config = dict(
    norm='rmsnorm',
    norm_place='pre',
    rope_base=1000000.0,
    qk_norm=False,
    init_std_o=0.0,
    optimizer='muon_variant',
    lr=0.00265,
    beta1=0.93,
    grad_clip=1.0,
    warmup_steps=200,
    decay_fraction=1.0,
    decay_shape='linear',
    dataset='wikipedia_en',
)
Each number is 500 + 40 x the weight over its row's rms, rounded and kept within 0 to 999. Layers, rows and columns count from 0. Numbers have three digits each. The size before them is the row's rms in percent of the matrix's.

# o: layer 2 attention output (transposed), 320x320, rms 0.0801, rows 119-127, columns 160-239
# v: layer 2 attention value, 320x320, rms 0.0583, rows 120-127, columns 160-239
# q: layer 2 attention query, 320x320, rms 0.0501, rows 128-157, columns 160-239
# k: layer 2 attention key, 320x320, rms 0.0511, rows 128-156, columns 160-239
o119 106:511444485466489474490507567487451441495481455530458478526441426558524468482602497456519495441535578568480508484574502401457459564434500480550531551501440450474513457534423534548471535526497508518579440495536518498498538433543526524480522515
v120 100:519505467446454508506500499522516425501487523479561460571569506567540443520456461541467498487441475497450536487504585464537526516516567536554504566464512474423469504521537470482504516398484433562580461547425491521533487454477466446472586501
o120 107:509528442478434536502566542470457448542495487542523451500475490436554447486493454469518567519510535503442471472512598477609550509586495485515652507463493530435453481533500570467524524510473508506486532574530527482534527555490453520507481507
v121 094:509515461413472471489455464483417563519470486478487510483514415405530518487494501489501496448397528516510477515477562476520510564409497532556489519502439476479484473511454500555483508557529495475515497571478503525472498466560465480501567479
o121 095:566503491458544484543547519499502446540526455401538499456566500557546490466466639514481599503438493569535609485514520528489478484456459543469513499451545514498491496510494490472440457449522508473496496521576435489501519521567473459464442583
v122 103:590451497412479564443517523497458575542511493480605485533523439466487524463510530518543523492495502502553469447485464491581409415508430512459476492510481477529492444571518464495497544546514403552535523525504526490576454559518517504497539445
o122 111:501519491507529503536538516545480492488496484482512512504526544506525487492476526574435499512472512437465478502473472464610450442592444420538513526459446549510508467576488489473502476508484453464464480543505519533527459490470481511442564566
v123 095:598448500437496478475497515412552535527547516592456489440518525457445553483586542514496466492430441443487548542513505541540512445518567485478521478473515475524408523493501427500459492501543544548539518487524508468541488492492446521524516465
o123 098:493545534485509493440564511474422577545457476505493489499470516443555539510554485469552463440525568483454583470529414558540502546458497486454501543509479522463394507469430522463509449506469429484441440527539496433464443455489500482538547512
v124 110:467569538419485468412518451480534489439525498523534563521550610506572539532535450521485440544524448500490503501479519540505504516572498536567477490494522516435518547485549493533539484471504473507422539445473443492416510572570520485514500526
o124 116:578479463542465535467536461479553504546526491496529490573434526489553551484508424518475490526437372538434521529411459481459541497393544512512463553505560540478482439509557484536498484434466523514444443543499496539523491483478518401520447454
v125 101:484482481544465501588540487433415567467482495536485515456482447479490455442429525492480518463517517475514470441507483456540485521529479512478490524467495548454465544447569520505502531477559530540527515521464442463441484504450461522469571504
o125 104:504455508514473456484509476563496479468472484550449483565599452509527506568422469505432467505500592480514538460542524511524461505555482556510573489472621489524452548472431406553535496522477537512526537429447492520448472510467528435546503476
v126 100:450474509486507545474483522561512525496551526530560462430559417549511525533416574497477500475523396510500518504529508538486586437511503511376472545490464562453529516435454458458465469491503517509462534550588480528485513483506471545492460483
o126 105:494472467528358516593594499467476479502440518450437512464494576598427471457441475504518512512463559510529502558428569508499469496542519549497509531404476515528499456466465544492471456465504454495487515493425566520468482484420523550533438568
v127 100:526590550482503446459435483542531468428462589499483505480454546525461502505451508519503501542533518506505427495490472488449444507434606521410517452517550437482444533507501527486437460476514423486531471514508555537487473481555449533608452535
o127 106:554467473550486439481500518452509598502500557515427433424479442500554573462527525503470476517538474468421471515495476475456509479526501558514484466526513507531424492519473494524496502484507447509482505464511490556518527505464516571512437489
q128 103:486502524509583536488533466538499503445458493575474545474475482510572503474602519492463481544546469486558510531477454503485533453508497453523533491486497424517532418550519538538473556507520499536489474528556500532433455444540435497616487514
k128 091:513535521495572632499517499468419547409467526467532506453460497570458478593561464478517448564526436570474439473486505445473600522537446483452470499477550527540493515482538475505464506454417517462451536459486481500500475401530439470575426517
q129 079:609505532524515531427461525522563498491510489433456498504544451544464514481423432490557585486530474453516600479495517527525473537474503572503495545501530484461492485472487508472544488416512478501564475495546478477522574561437534505498518447
k129 086:429515507490546467502575502407474493471504570576558568521449447462413510562510469484479524515479469508457469592447526468482533426573496514545451536536515491514516476528501562472399522505503537475512530508527518483455506416529506476572512530
q130 088:494521548498543531408530483531558539539483497482515506473451473491494458544508496462445524442547505531486580500515481519445494511433458490453516538572470509438450500501521502557436571536483475491485508476449449521464502445490503425479488446
k130 093:514554453547541507485506510527552451466533514515507450467542505478507539500491510530514502552497552456472535381551554403588425559518520512505445541441504524497474467564532518559506434559432445526515530561491579537453536453467480484503484539
q131 094:512499496500516436476523460526498491553438523518561531459484561493500468585534498438472556454467435529509488523492480486421472479487479584544531444480504496527508550463535495458490447484550478519493509445533421536532481465569494455579595457
k131 091:425530443563488478515505542525458501496565460491475477518464483542480466524459495433461504555534542544526456435472503480467520527426509490515527496462496475492505465527512540482434485460489523511443530558538461469469539513545523473566467493
q132 092:540479477510482432493560579512471486528493542523487492491490511560485475507439455492485518450522450549447487483576543515469506518578551517512551517420501490530551457477501527467558458523496497532541523470505489466490494506500498594431518440
k132 090:508543506470395411512457461520494470498453460512513543485493441410567489512467551463450468485502584524559442492457502515474472497535462468547472588517455476517436543501469492451509538496507533540456495550449573456532480563430586478454497522
q133 087:428567502497504436524479561538467517551528575457542465458545486564467463465492480524550476475451544478469463490545552469525469539514531470456521506538497535523527502498476509441558513418448454529492559496480519537484446527506543530399505508
k133 093:501476529541461534450464433473581500474470575536497479562535538457521464476518495545442495513487382509526495499592455492553515548458470481537467470474484521508488495465453488538516484593576500555506520438498546558518505421412481527499518516
q134 094:433454496485515550512495496531505536500507505474552490528503484479511490484582514472474490518482485514467440587408487478551509501520509485544565479468450544555471508502515467572435522545506508474515463498491430475534502525462471442548461527
k134 099:513458459529492548510470517488457513553508516518526494486453539552420599526522486477566485540501494521477579480495525506554409475532573520409526524526549556526511487556501501477469559557448470490381499472467497498495513457579463526521535490
q135 084:553493478528496495505488516456459469458500507479483486523475539487559562488477526477524510478536476483508486448502491503530535538513508436484624599480403516473435553513542534550473582534500505511530473486559570532469452448464564479521436484
k135 088:495480478463466506524534487540415452513591482470484525461468524541475551348482531491507435531509558556540513473466576531525458487542525546503548426529533454493491462464477491522493474541546501493433395495457479497460515597571501474445516538
q136 099:401529483521542481523512530464451527566475495486475547530429508478462461381484489516509458496497520480465480503477444499499556544481452470475454491420461507553528543506510514475533507491499500534497535486492483468445535515460498435529523488
k136 094:499488507491559564517446533508506473531433549549501414509576509449521472524506459493482536520503475485540466487426538451467459462451474500466565515455547503440536455497468487503450468577551481492509456449451582490528510457459474558515571486
q137 091:584529518510522438507518455451495477447421486484493542531562504454485470540458544486473492451473502543536524487471499557543512529438487531514545497570456533514478535506483583559494447538502524496536523456490496563455472473473478469565529401
k137 102:493448454472451504572563525599470464487459461480460542517506475496446517493534499498516462522568542420537518460499522522505431451465498532551558521479463491519446477499515449566533518478472536546448475461512499478529530538485498500499493497
q138 093:521487500491519518512502488429459463471447510478492505549462515575498516540438474530464495469420452586530470529494460460520444464495446440511500508460446477532507499518534546443498521484529502487526537467427535512516465470559460441506521447
k138 091:477522468490496472487506566584554500456459579535453581533467430553471478564484526473510483558476498502500474488486560491481544467427434556490517473568471506552421524458483495505493498605564527510553547583490460570416431495460419473537488483
q139 102:388522446477557464498566534496602445564511412480486471555510464526545529504468455539479501479532580483565508498512440456533526474577512467507499546482567469525515502520552544536541436522509529489529517478447539490440516508542430550479454545
k139 113:529587490479561560434431460451522477450597529544484480533473483558425490487481461539442530456392467465467555511579511531504504542493547461456474488491461541504499512470511439509542525423503551524511540565488459592518437487496431456527525533
q140 093:426544484458572554544551488403454551477515438482520486533553504537535528500465495501503525511544500499482457521471502457591514472515504515440468533556526592532566504542502525450501537559417570413478587435533481511430524503563471520520492542
k140 106:464489488526452518501421534455427523457502577530436498518500559471541443554546550441487446499424457479471484495511445531507515468410495603482442425531451527493454494432501515515471475524457527531476521486456560444519596559477489468522518491
q141 101:577442522492500414511546563532459456481538548503503427516490472485522469558447511456592436479502465463480570469536549507499514565506513562562533580492514464449505532491533506508494510526521528591484502481534470400529437511500449533462544484
k141 089:492447481501491544530549474492534545466461427507435550511507469457459481529453469550524500442520441494422494491473457516497566499530514431621516586480429521492549515499530514527441534402480533495504522579504468407514545504436527433530475475
q142 108:480459484535539462485424441550519458472465510470465457421454511480543548529401454468517521541467478423529530475446450531440460526461516469513547523475417501562474574540450496495472466500479446494448502493518540556482480557472503496438493459
k142 109:509543501535522387438556484481541502484480447512558474451541546533502527499529548486530496472545566538582470470452502603532574570503542521560505487531520526516476510520485503452467485446478556551548488493417472478497506564516488524487475507
q143 097:549464454490514495532534518498524461469514483523462456392434498545550472570492494478518556513498490436481575482561534459524520515506535490526586527495481448505410512393431455487527456511592480530485444419559474536537518517494562482534433525
k143 103:394549496535487565481515521459528569499457563460549505484554492435545480537537512516556515550496462512479457496531486497512516506553456533503504486464469491464535511493466485484513538487438454501477515539570483446486546496537485438504552514
q144 089:451556500451473529498483426459511543487471523516476538440477412498472497509511444507527503551509450636484436570529488463497480458525493531522401444501441514512519558528542533513535580524478531444503542555467483585502538471557547492482572473
k144 103:472492534467526532497448532443522477536515532568539437574536491540496496487470456455483543446413546412463555457525529420507519440515526539485490529463451597475528586491492476512566471489564541536507518521479520440522433518522562510483476529
q145 112:507518512565492387548545489465558443458502482546531530502545443460482537475383509511532517476529441436532527459606416544554513498553493579484530524494571457500480528463556477522475482473509566527524588505448530439532505441471483554563513503
k145 103:510564516491562507480466436490521523547541530525494505497583519503520469454455520450443481460450532466489501474494484519548451492528544545422449544481514593497455512465495460499541428480495475511456554505575536548484462461487556500540506460
q146 106:482450504565485581537501557458518536472473468454512522495513488394451578519625543544546503484475482589504473484541610522543461485475485528497524482512518493535539506494527499466513489521491517594500452529540465478497531483562530464439525530
k146 105:481526495474472486477477498544432469465454481438545457417502470535535494511486489473434477484474546509496467484406439481515583453494421516470525462446507547500495485396442470432465508462509457536460508481541526467530542471506467510512466470
q147 099:518501491487471497477524504516513494470525467459518534569516476487521446608480504561517486511494444530517432541569530559537487458513521504474494506418549532465461452470474470507522530571537505558525458487487484459462463431517493457556536532
k147 112:438553480438455558513475514486477516509497561564425486592497488486462483501487450486536536502518502514462559503593542443482539535462505492505488443486517557498525552460507480532458506413586547484467576452500488468587466499493573494478489531
q148 097:452507505468462544441521499488419514524470529501489561378419480489443502510474532488479487532476461528516429530479532488475568502445478495515414489553477525512566464511421451506525535505504481489469454500467441527505529525530529406485534498
k148 105:505479597538494540467522487517548457531485536389504489500503489500426482514509436539532464507517515530545500478446511527470475533481475527523424453416484582490498470439464511510473546479523564516561449541478497509444409548456458516535488503
q149 098:404477515484457481520462548522460511543502504513420553504508465582545446464536501476469534475501479473470447554424498525463476502551502499472502476515545503499489488498492452546483469493512474459440552487459494495494419486546476533577502463
k149 105:500542458532528554533510492494460578507530515499513434563520573401499520394447471474549520524519531582537533587532494521560494468477498564542513462474520476491475501508534496526558483491501466496480486486495445454546478442513503507538516484
q150 100:504446478560434550472471491390497482449539489482415494503542532516405493450491574487563517431536500508568474520512522471451462579398492499568532496511529494474585442523589515439445491513476565483491508459523481532432528508485455504486498512
k150 107:550446492487461590546568481461488542473538481494538461418488472472503499491516554586493472504569436475510476485469470583445510413505469469479550484512510494514431462475577473477490533468479484503460522544538461391490536481575425551496552560
q151 101:479580543429492503426461550518504559510417532459557484537508491519556522473384602520534553433476560426526517501480546560450464464431487463490484509508580458514438530480556541527480514532461527540472494438439545473449487502493541499586525546
k151 099:588433534559515471511494453482565493423505505494523608505470498525439536456472448449453443502535528520493445534434515486509509464518476516445478520510568505549496562581449474427488530495532539510481501484503537528491470489468524547500483499
q152 103:551443572498473463459467484462524479527541450503521509456487475502526426534565492500455400526444510535505443500450549447490510508613445519462544493491494578479509506533489478496473451502459416520529551555497511481487454448440513458512457482
k152 107:492482477550530509478464577449469462423469501466540475537460466520534533500480499549517481515434418516479493556541544506421485491468551542516552471504505458484469616442545449458500480549496513476407531475525539503523485445471559488514589477
q153 111:443580509493466495547541459473530531456547475503446468502532474471550553442529453552437501505480507614450527481433468512477501510544530497469566514476535535484537552524542496517488493603575444439530485484481511495533499495507464474485473545
k153 113:553480452500550582465409419486483483476469500545500449555442481454477471468523550434526477461505461495516524502499538514457538493477545533552487551486486459495480537565460422516520558450500474524496499518437514543502497557492466487490487573
q154 102:500548475575456490506481483484493489467527484533463504558545502541456470490440508468490541480524495538478491475550537619529449515563500519524570535495471478515559521512572465530537492479483548564518588472514492571483496541483512528550512460
k154 115:557504495544474518447509478499471489490515510560566433496568575514533553543553499518510562525560479521466503501574526567465555485523503532525563489462491490487506429498454515492546527484530490548492480480544513514544479478469482529553422580
q155 106:452617512481566537494499448484472421579493518507487459500482460547520510453442477515500500420531486494531450513487486494445506549520519443487410454514507504572448538548460540461476519511512445498497456480453479514492523487518457536460431475
k155 129:540497579552516481469489496538547499453537554399570550501457450532509526554461504528538507523498525422468545507483436505467545517458497409506437499524541507548497521493511523381536508536480499482550464490461510496479448509464456523463540583
q156 107:441521452418544490492583556454549500565530542562510539461452547543530539473526454456536469510438476473478522468520527507524443472511462616431547467470411518518536519500505563512470432490504419510540458553530502517463519528426539497456467503
k156 108:542484568455430494525519482472441506560478474485482433513499490472412462572497446453506497558509516594474524535528523504542434483470476510452435568433511536518483472435462548443436494527472438470504518474434497523533478529481527475490540446
q157 111:498523454532492541509489518528493578526411563559444631534563494456494528472458471444480435564515529554538489541432474469491420497510469525429578517460490496478561453432481466571473497529426474560572511510564551551519513467526501373551468518